From a checkpoint of a small transformer trained on Wikipedia.
Size: 24 layers, width 96, 3 heads of 32, MLP 256 SwiGLU, vocabulary 2048, 3.01M parameters.
Training: 129M tokens, 7287 steps.
Each number is 128 + 32 x the weight over its row's rms, rounded and kept within 0 to 255. Layers, rows and columns count from 0. The size above them is the row's rms in percent of the matrix's.

# layer 15 MLP gate, 256x96, rms 0.162, rows 0-63, columns 48-95
size [ 96 111  96  98 102 108 111  94  98  96  99 107 107  96 103 104 101  99  96  98 105 105 103 102 104  97 103 102 100  96  98  99  96 107  97 105 105  98  99 106 101 104  98 104  96  94  97  91 100  94  97  95 110 117  99 104  99  99 104 103  94  92 100  97]
[[ 47 164 165  88 141 161 156  81 118 128 130  88 159  57 102 115 173 151 148 119  51  90 103 135 113 150 146 150 168 105 187 144 193 108  71 111 125 112  67 176 127 130 136 171 109  99 148 140]
 [ 37 130 133 123 147 130 112 149 160  50  58  65  65  79 161 152 176 167 157 123 185 128 165 167 138 165  84 139 129 102  75 140 165 132 121 162 145 121 144 129 115 119 132 139 148 134 158 169]
 [146 161 116 112 133 137 163 134 142 125 130 139 142 191 144  87 161 127 138 156 168 171 135 114 147 115 183 174  90 129 104 118  87  88 111  76 183 106 124 119 169 112 136 155 158 115 166 147]
 [ 79 131 162 157 124 118 152 143 127 109  57 137  64  81 127 111 131 238 162 164 160 150  63 106 176 136 158 161 150  57 128 119 110 120 115 134 151 125 137 142 156 138 140 148  85 121 150 130]
 [124 106 132 176 119 126 114 220 143 115 160 173  71 177 102  98 153 160  93 130  59 119 133  73 200  70  98 144 112  81  97 125 165 171 119 120 109 110 147 129  63 147  96 144 123 121 104 174]
 [140 206 143 157 101  80  99 146 164 107 212 111  86 127 174 166 126 153 107 115 182 140  98 143 150  99 118 134 149 137 114 112 189 145 133 125 119  75 156 166  80 101 113 137 133 158 126 125]
 [124 152 136 125 112  74 127 147  86 117 138  96 180 101 128 129 124 144  88 103  85 156 166 105 126 126 166 153 164 111 125 133 131 103 133 123 169 190 112  91 147 159 156 110 150  87 134 103]
 [ 76  77 120 132  98  87 141  76 151  69 133 104 109 108 142 100 137 161 129 110 177 150 109 109 150 154 196 144 119  76 143 120 112 124 108 119 166  93 116 147  78 171 155 172 130 170 170  79]
 [ 50 114  80 119 167 100 149  95 173 109 158 113 132 110  92 107 136 130 171  90 208 114  83 122 165 213 113 160 173 167 118 113 109 107 143 129  92 171  93 121 139 178 131 136 126 125 116 182]
 [139  92 113 142 181 181  78 132 158  84 160 143 140 128 116 138 143 193 124 137 115 138 109 122  81 126 100 171 120 110 126 124 152 168 172 151 113 197 126 200 148 147 144 173  83 114 138 111]
 [107 123 141 193 159 132 154  81 171 178 156 128 139 128 127 199 125 216 185 106 167  68 142 160 144 158 168 158 118 137  65  91  79 117 103 137 152 124 129 117 118 119 101 134 151 127 100 148]
 [131 138 122 100 114 104 131  84 137 105 112 158 129 182  96 193 116 105 108 118 132 131 147 189 118 108 100 113  94 174  49  99 189 131 151 119 153 138 117 142 106 204 189 165 154 131 208 112]
 [151 150  50 152 128  81 152 113 165 116 122  60 126  80 143 151 162 112 105 130 131 100 119 117  98 119 157 162 119 180 161 145 121 133 143 104 162 127 134 108 134 143 131  74 139 144 172 196]
 [181 114 109  93 159 151 151 138 155 145 197 144 102 149 133 122 108 156 147 157 199 170  75 192 110 156 152 172 163 123 119  70  88 144 149  93 148 141  98 135  80 119  73 144  83 131 133 193]
 [124  96  69 169 171 128 162  68 117  57 117 128 189 151 120 145 172 129 143 127 133 114 148 176 146  98 156 141  90 103  62 178 175  95 144  65 172 148 110 138 101 137 120 138  95 145 111 103]
 [135 117 134 199 107 117 176  97 118  97 117  87 108 133  84 154 129 124  43 192  84 164 178 156 123  90 107 123 166 127 145 145 115 143 138 111 120 173 115 103  89 168 135 124 138  46 140 163]
 [113 135 139 164 112 105 126 138 100 123 144 152 118 164 131  87  91 163 155 223 170  94 134 132 129 144 136 135 160 141  80 131 144  97 117 110 191  82 186 112 177 139 134  77 165 104 138 146]
 [122 129 104  99 114 120  91 100 161 114 121  99 174 204  74  88 144 186 122  67 142 144 117 117 166 134  97 118 134  87  81  98 200 148 161  76  95  69 145 138 144  75 143 115 125 143 104 158]
 [115 126 155 133 116 160 161 115 134  99 142  61 111 139 155 153 106 171  88  92 120 133 136 188 161  96 116 125 153 165  94 122 162  96 125 154  77 131 168 139  89 108 137  77  69 120 172 150]
 [122 169 114 110 139 116 107 104 127 113 121  94 107 108 186 141 129  90  75 119 155 124 128 138 116 138 181  84 130 149 142 106 144 145  46 155 108 105  75 171 109 114 170 120 127 118 173 145]
 [ 84 135 127 107 121  77 157 115 168  95 147 131  94 126 125 146 166 165 140 123 148  94 107 118 121 202 140 112 176 105 105  47 133 145 141 122 153 117  66  93  78 133 104 184 113 103 127 180]
 [124  96 121  68 131 123 133 127 171 113 172 147  79 157 142 154 105 215 117 106 151  66 133 150 174 134 118 121  95 167 104 155 178 120 123 111 134 107 126 103 139 162 153 133 149 146 154 160]
 [126 148 122  85 151 134 109 181 164 105 190 159 138 147 131 173 153 144 132 178 130 128  89 210 172 160  87 138 132 220  98 116 103 141 148  87 185 104  69 138 174 158 153 121 140 116 136  98]
 [152 108 127 137  64  86 142 156 167 129 119  84 115 190 168  93 114 149  76 108 112  97 139 154 170 121 124 103 149 128 130  92  83 127  60 116 139 130 145 118 153  67 123 150  72 111 108 118]
 [112  87 117 172 143 141 140 159 146 117 166 100 102 154 161 157 162 121 180 194 144 132  87 156 124 112 148 136  57 165 116 139 102 111 146 136 115  94 123 173  79 138 121 101 169 119 183 105]
 [118 137  55 168 132 167 161 157 153 108 106 139 116  94  61 153 192 108  94 106 100 107 178 193 175 121 151 129 165 108 109 116 125 172 153 159 160  65 127  73  86 157 143 163 131 159 185 138]
 [142 145 145 184 204 114 151 136 113 101 126 102 102 101 132  69 119 146  85 118  85 162 149 150 152 168 133 109 130  97  91 119 115  75 105 123 170 155 155  75  95 106 118 131 117 137 211 126]
 [ 63 140 127 137 114  77 130 138 135 140 123  77 169 100 110 107 185  89  92 146 112 140 133 126 119  92 130 168 175  95  77 106 215 115 156  64 215 107 145 130  69 103 130 105  91  96 169  93]
 [145 146 164 162 183 121 111  64 138  88 146  54  88 158 163  94 100  95 159  97 101 153 133 121 186 137 108 147 171  80 165 144 127  88  74 186 175 114  88 134  92  89  87 153 132 160 178 164]
 [ 87 102 129 189 122 120 121  88 123  95 121 145 100 137 105 161 135 186  82 159 147 119 164 127 148 111 142 104 141 150 146 130 157 130 122 103 135  70  98 122 108 190 120 152 188 138 145 157]
 [ 74 175  99  83 116  68 164 115 122  66 141  61 103  59 126 107 155 108 114 118 162 178 110 157 155 112 131 123 158  94  78 134 158 171 147 159 155 145 130 124  63 168 159 130 154 121 139 101]
 [ 89 159 110  98  67 122 126 156 117 140 158 164 131 128  97 141 168  76 161 132 176  95 199 136 107 136 125 172 183 160 141  92 136  97 137 102  66 142 103 134 111 114 199 151 133  95 170 135]
 [119 155 101 101 134  47 118 149 127 176 141 134 127  73 122 135 177 147 162 124 154 137 135 161 106  89  85 138 131 118  50 127 162 161 126  68 154 101 132 106 152  81 163 144 141 158 137 100]
 [ 90  88 117 149  96 101 105 154 158 112 201 164 148 163 194 187  71 138  67  94 139 113 172 179 151 175  71 165  91 141  87  85 118 178 116 106 118 135 107 122  67 115 129 114 176 132 140 139]
 [132 121 154 172 159 129 157 142 152  96 116 116 155 148 157  78  99  95  76 100  90 116 135 174  49  94 134 189 136 176 144 138 128 168 157 122 139 152 143 132 125 135 163 116 173 129 166 117]
 [145 167  97 187 137 135 100  67  79 103 101 108 120 147 120 119 133 128  92 145 218 125 146 183 106 110 141 176 158 139 132  96 129 127 142 101 174 142 119 135 142  84  65  98 180  98 150 103]
 [113 140  33 114 126 133 124 103 156  81 103 158  90 137 132 132 110 137  87 172 131 114 151 130 156 170 107 184 125  97  70  54  98 192  81 107 121 121 137 158 113 145 126 168  79 117 146  97]
 [128 114  85 173  99 145 134 111 145 132 112  95 200 135 110  78 118 184 124 118 160 148 136 135 119 112 199 169  82 152 134 125  92 190 123  31  98 160 107 184  57  99 114 151 172 132 170 136]
 [136 155 134 137 159  91  99 151 149 114 129 111 133 155  97 167 161 110  91 161 152 165 165 100 133  82 181 197 123 146  81  55 152 137 174 154 112 113  88 100 139  81  94 131 156 175 129 125]
 [ 93 137  75 185 129 109  87 127 139 158 105 105 190 110  87 177 149 149 146  68  88  59 143 103 142 169 107 112 171 156  61 111 135  96 161 139 121 131 154 136  99 117 160 159 133 147 151 160]
 [156 198 110 172 118 119 112 100 129 154 178 105 179 126 163 107 105 104 157 105 136 140  77 136 115 177 107 116 126  99 158  69 162 169 103 132 136  76 121  98 104 156 131 121 116 129 132 107]
 [104 125 114 104 144 152 111 141 104 114 193 122 140 161 145 151 122 141 138 132 110 125 149 131 128 134  89 160 116 120 109 152 117 172  71 127 187  20 112 165 134 136 112 148 206  79 166 171]
 [ 99 174 126 186 119 102 145 116 139 162 183  81 117 138 129 102 172 121 142 136 119 151  67 165 117 127 144 182 149 121  94 126 176 142 148 101  75 159 126 148 146 150 152 136  96 110 146 124]
 [199 111 145 176 142 156 121 124 106  80 186  59 137 110 176 146  64 107 117 106 156 110 127 150 168 141 109 136 149 156 152 110 135 121 141 118 171 162 166 144 174 122 127 176 100 115 168 138]
 [109 152  99  80 114  94 166 130 143 114  60  80 124 145 132 104 105 134  20 104  99 183 139 108  70 158 146 147 159 101 146  42  97 129 169 106 113 136 165 105 104 118 141 136  93  90 138 175]
 [109  90 156 140  98 135 163 160 133  81  73 159 143  92 170 126  95 116 175 103  95  92 105 100 100 143 152 152 155  91 141  98 155  98 126  78 127 104  87 137 139 132  91 153 139  86 160 156]
 [140 112  93 114 126 194 103 159 209  76 177 163 170  93 158 164 103 142 120 114 109 119 216  99  90 146 183 171 170 163 136  98 146 153 100 106 120 149 135 118  81 160 114 193 139 128 131 124]
 [135 135 185 163 112 117  79 122 123   0 130 111 153 121  71 160 144 128 105 147  78 118 136 188  83 118 179 162  79 170  83 137 124 136 108 108  81 120  72 129  75 120 145 113 116 119 133 130]
 [148 180 168 132 135 123 153 152 104  82 157 118 124 126  96 176 134 109  91 103 126 133 116 132 171 160 128 182 157 196  63 109 149 110 159  71 123  99 143 123  62 226 123 125 102  91 146 130]
 [117 126 141 206  86 160  99 109 127 133 118 147 110 104  64 133 110 154 102 213 152 159 211 174 154 148 146 147 151  72  75 154 149  91 118  62 145  96 156 119 155  70 110 181 147 118 157 153]
 [141 212 122 110 122 114  84 150 121 163  96  91  88 110 130 101 134 145 116 110 147 162 144 129 134 149 149 109  86 112  93 165  96 100 111 155 203  83 133 155 105 120 138 112 194 130 104 107]
 [153 109 171 144  83  90 148 122 149 160 147 172 157  83 182  64  88 139  55 163  95 105 126 122 139 109 135 119  92 162 120 138 177 142 112  71 176 154 125 145 119 150 130 114 193 129 104 142]
 [105 138 149 152 130  92 130 160 143 121 215  78 108 158 153 169 126 155  98 119  84 111 200 185 116 166 135 150 142 145  69 102 153 123 124  78 128 167 150 120 147 127  99 124 177 137 128 167]
 [135 123 157 128 107 102 124 113 174 138  93 131 107 110 147 147 123 172 163 109 140 101 136 132 154 173 165 133 162  90  89 182 154 144 133 147 136  24 110 151 106 140 166 187 101 171 131 135]
 [132 135 184 148  91 145 132 139 137 133 107 167 122 158 175  96 189 127 114  84 151 165 115 100 181 146  96 167  69 153 157 148 114 125 178 105 154 139 125 168 123 176  91 189 133 128 127 118]
 [129 195 123 109 137  89 164 165 125  94 155 140  84 169 170 105 132 176 100 170 181 125 140 160  80 114 194 141 144  98  94 150  96 120 139  73 109 140 155 182 141 134 164 139  94 131 124 111]
 [139 157 114 122 159 132  67  64 103 131  94  87 121  75 188 126  97 123 154 141 111 126 169 180 109 104 115 114 109 138  92 145 180 134 161  85 167 139 167 128 115  71 100 115 155 118 192 159]
 [119 157 179 110 100 189  76  86 150 152 195  94 163 151 105  98 161 105 122 197 120  88 150 151 130 168 162 121  63 157  93 148  87 201 113 158 137 110 145 151 154 123 132 122 126 169 150 102]
 [135 129  89  90 112  79 136 141 135 118  75  66 133 122 119 131 188 118 134  95 140 158 125 146 115 116 142 134 110  77 103 133 168 141 118 168 176 144 114 158 128 118 125 133  82 127 134 128]
 [152 182 145 150 149 120 144 138 105 130 197 122  94 171 160 163 131 141 150 175 151 140 179  88 127 120 179  96  97 172 128 156 134 111 151 145  98 106 109 169  47 100 176 142 121 138 129 180]
 [110 132 164 136 122 135 130  58 125 119 146 102 138 168 148 120 118  95 116 182 162 148 132 148 139 159 104 125 109 108 121  95 155  95  99 179 102 113 177  80 153  72 137 162 156 120 101 105]
 [107 143 130  90 183 124 115 124 150 154 162 137 120 171 144 155 133 143  75 127 148 148 204 174 111 113 112 134 148 112 165 115  80 124 185 166 156 155 154 150 100 115 179 144 156 111 136  85]
 [112 120 135 158 149 185 105 161  98 112 129 127 141 116 117 154 105 168 127 107 136 130 204 165 195 123 185 116 133 189 109 106 174 139 141 123 156 132 133 110 117 156 145 161 132 109 179 140]
 [ 90  95 170 177 106 146 127  77 107  81 142 103 113  92 156 161 202 124 108 210 142 117 147 161  93 106 107 111 121 110  81 160  88 101 150 151 140 101 105 124 117  93 123 187 137 109 137  84]]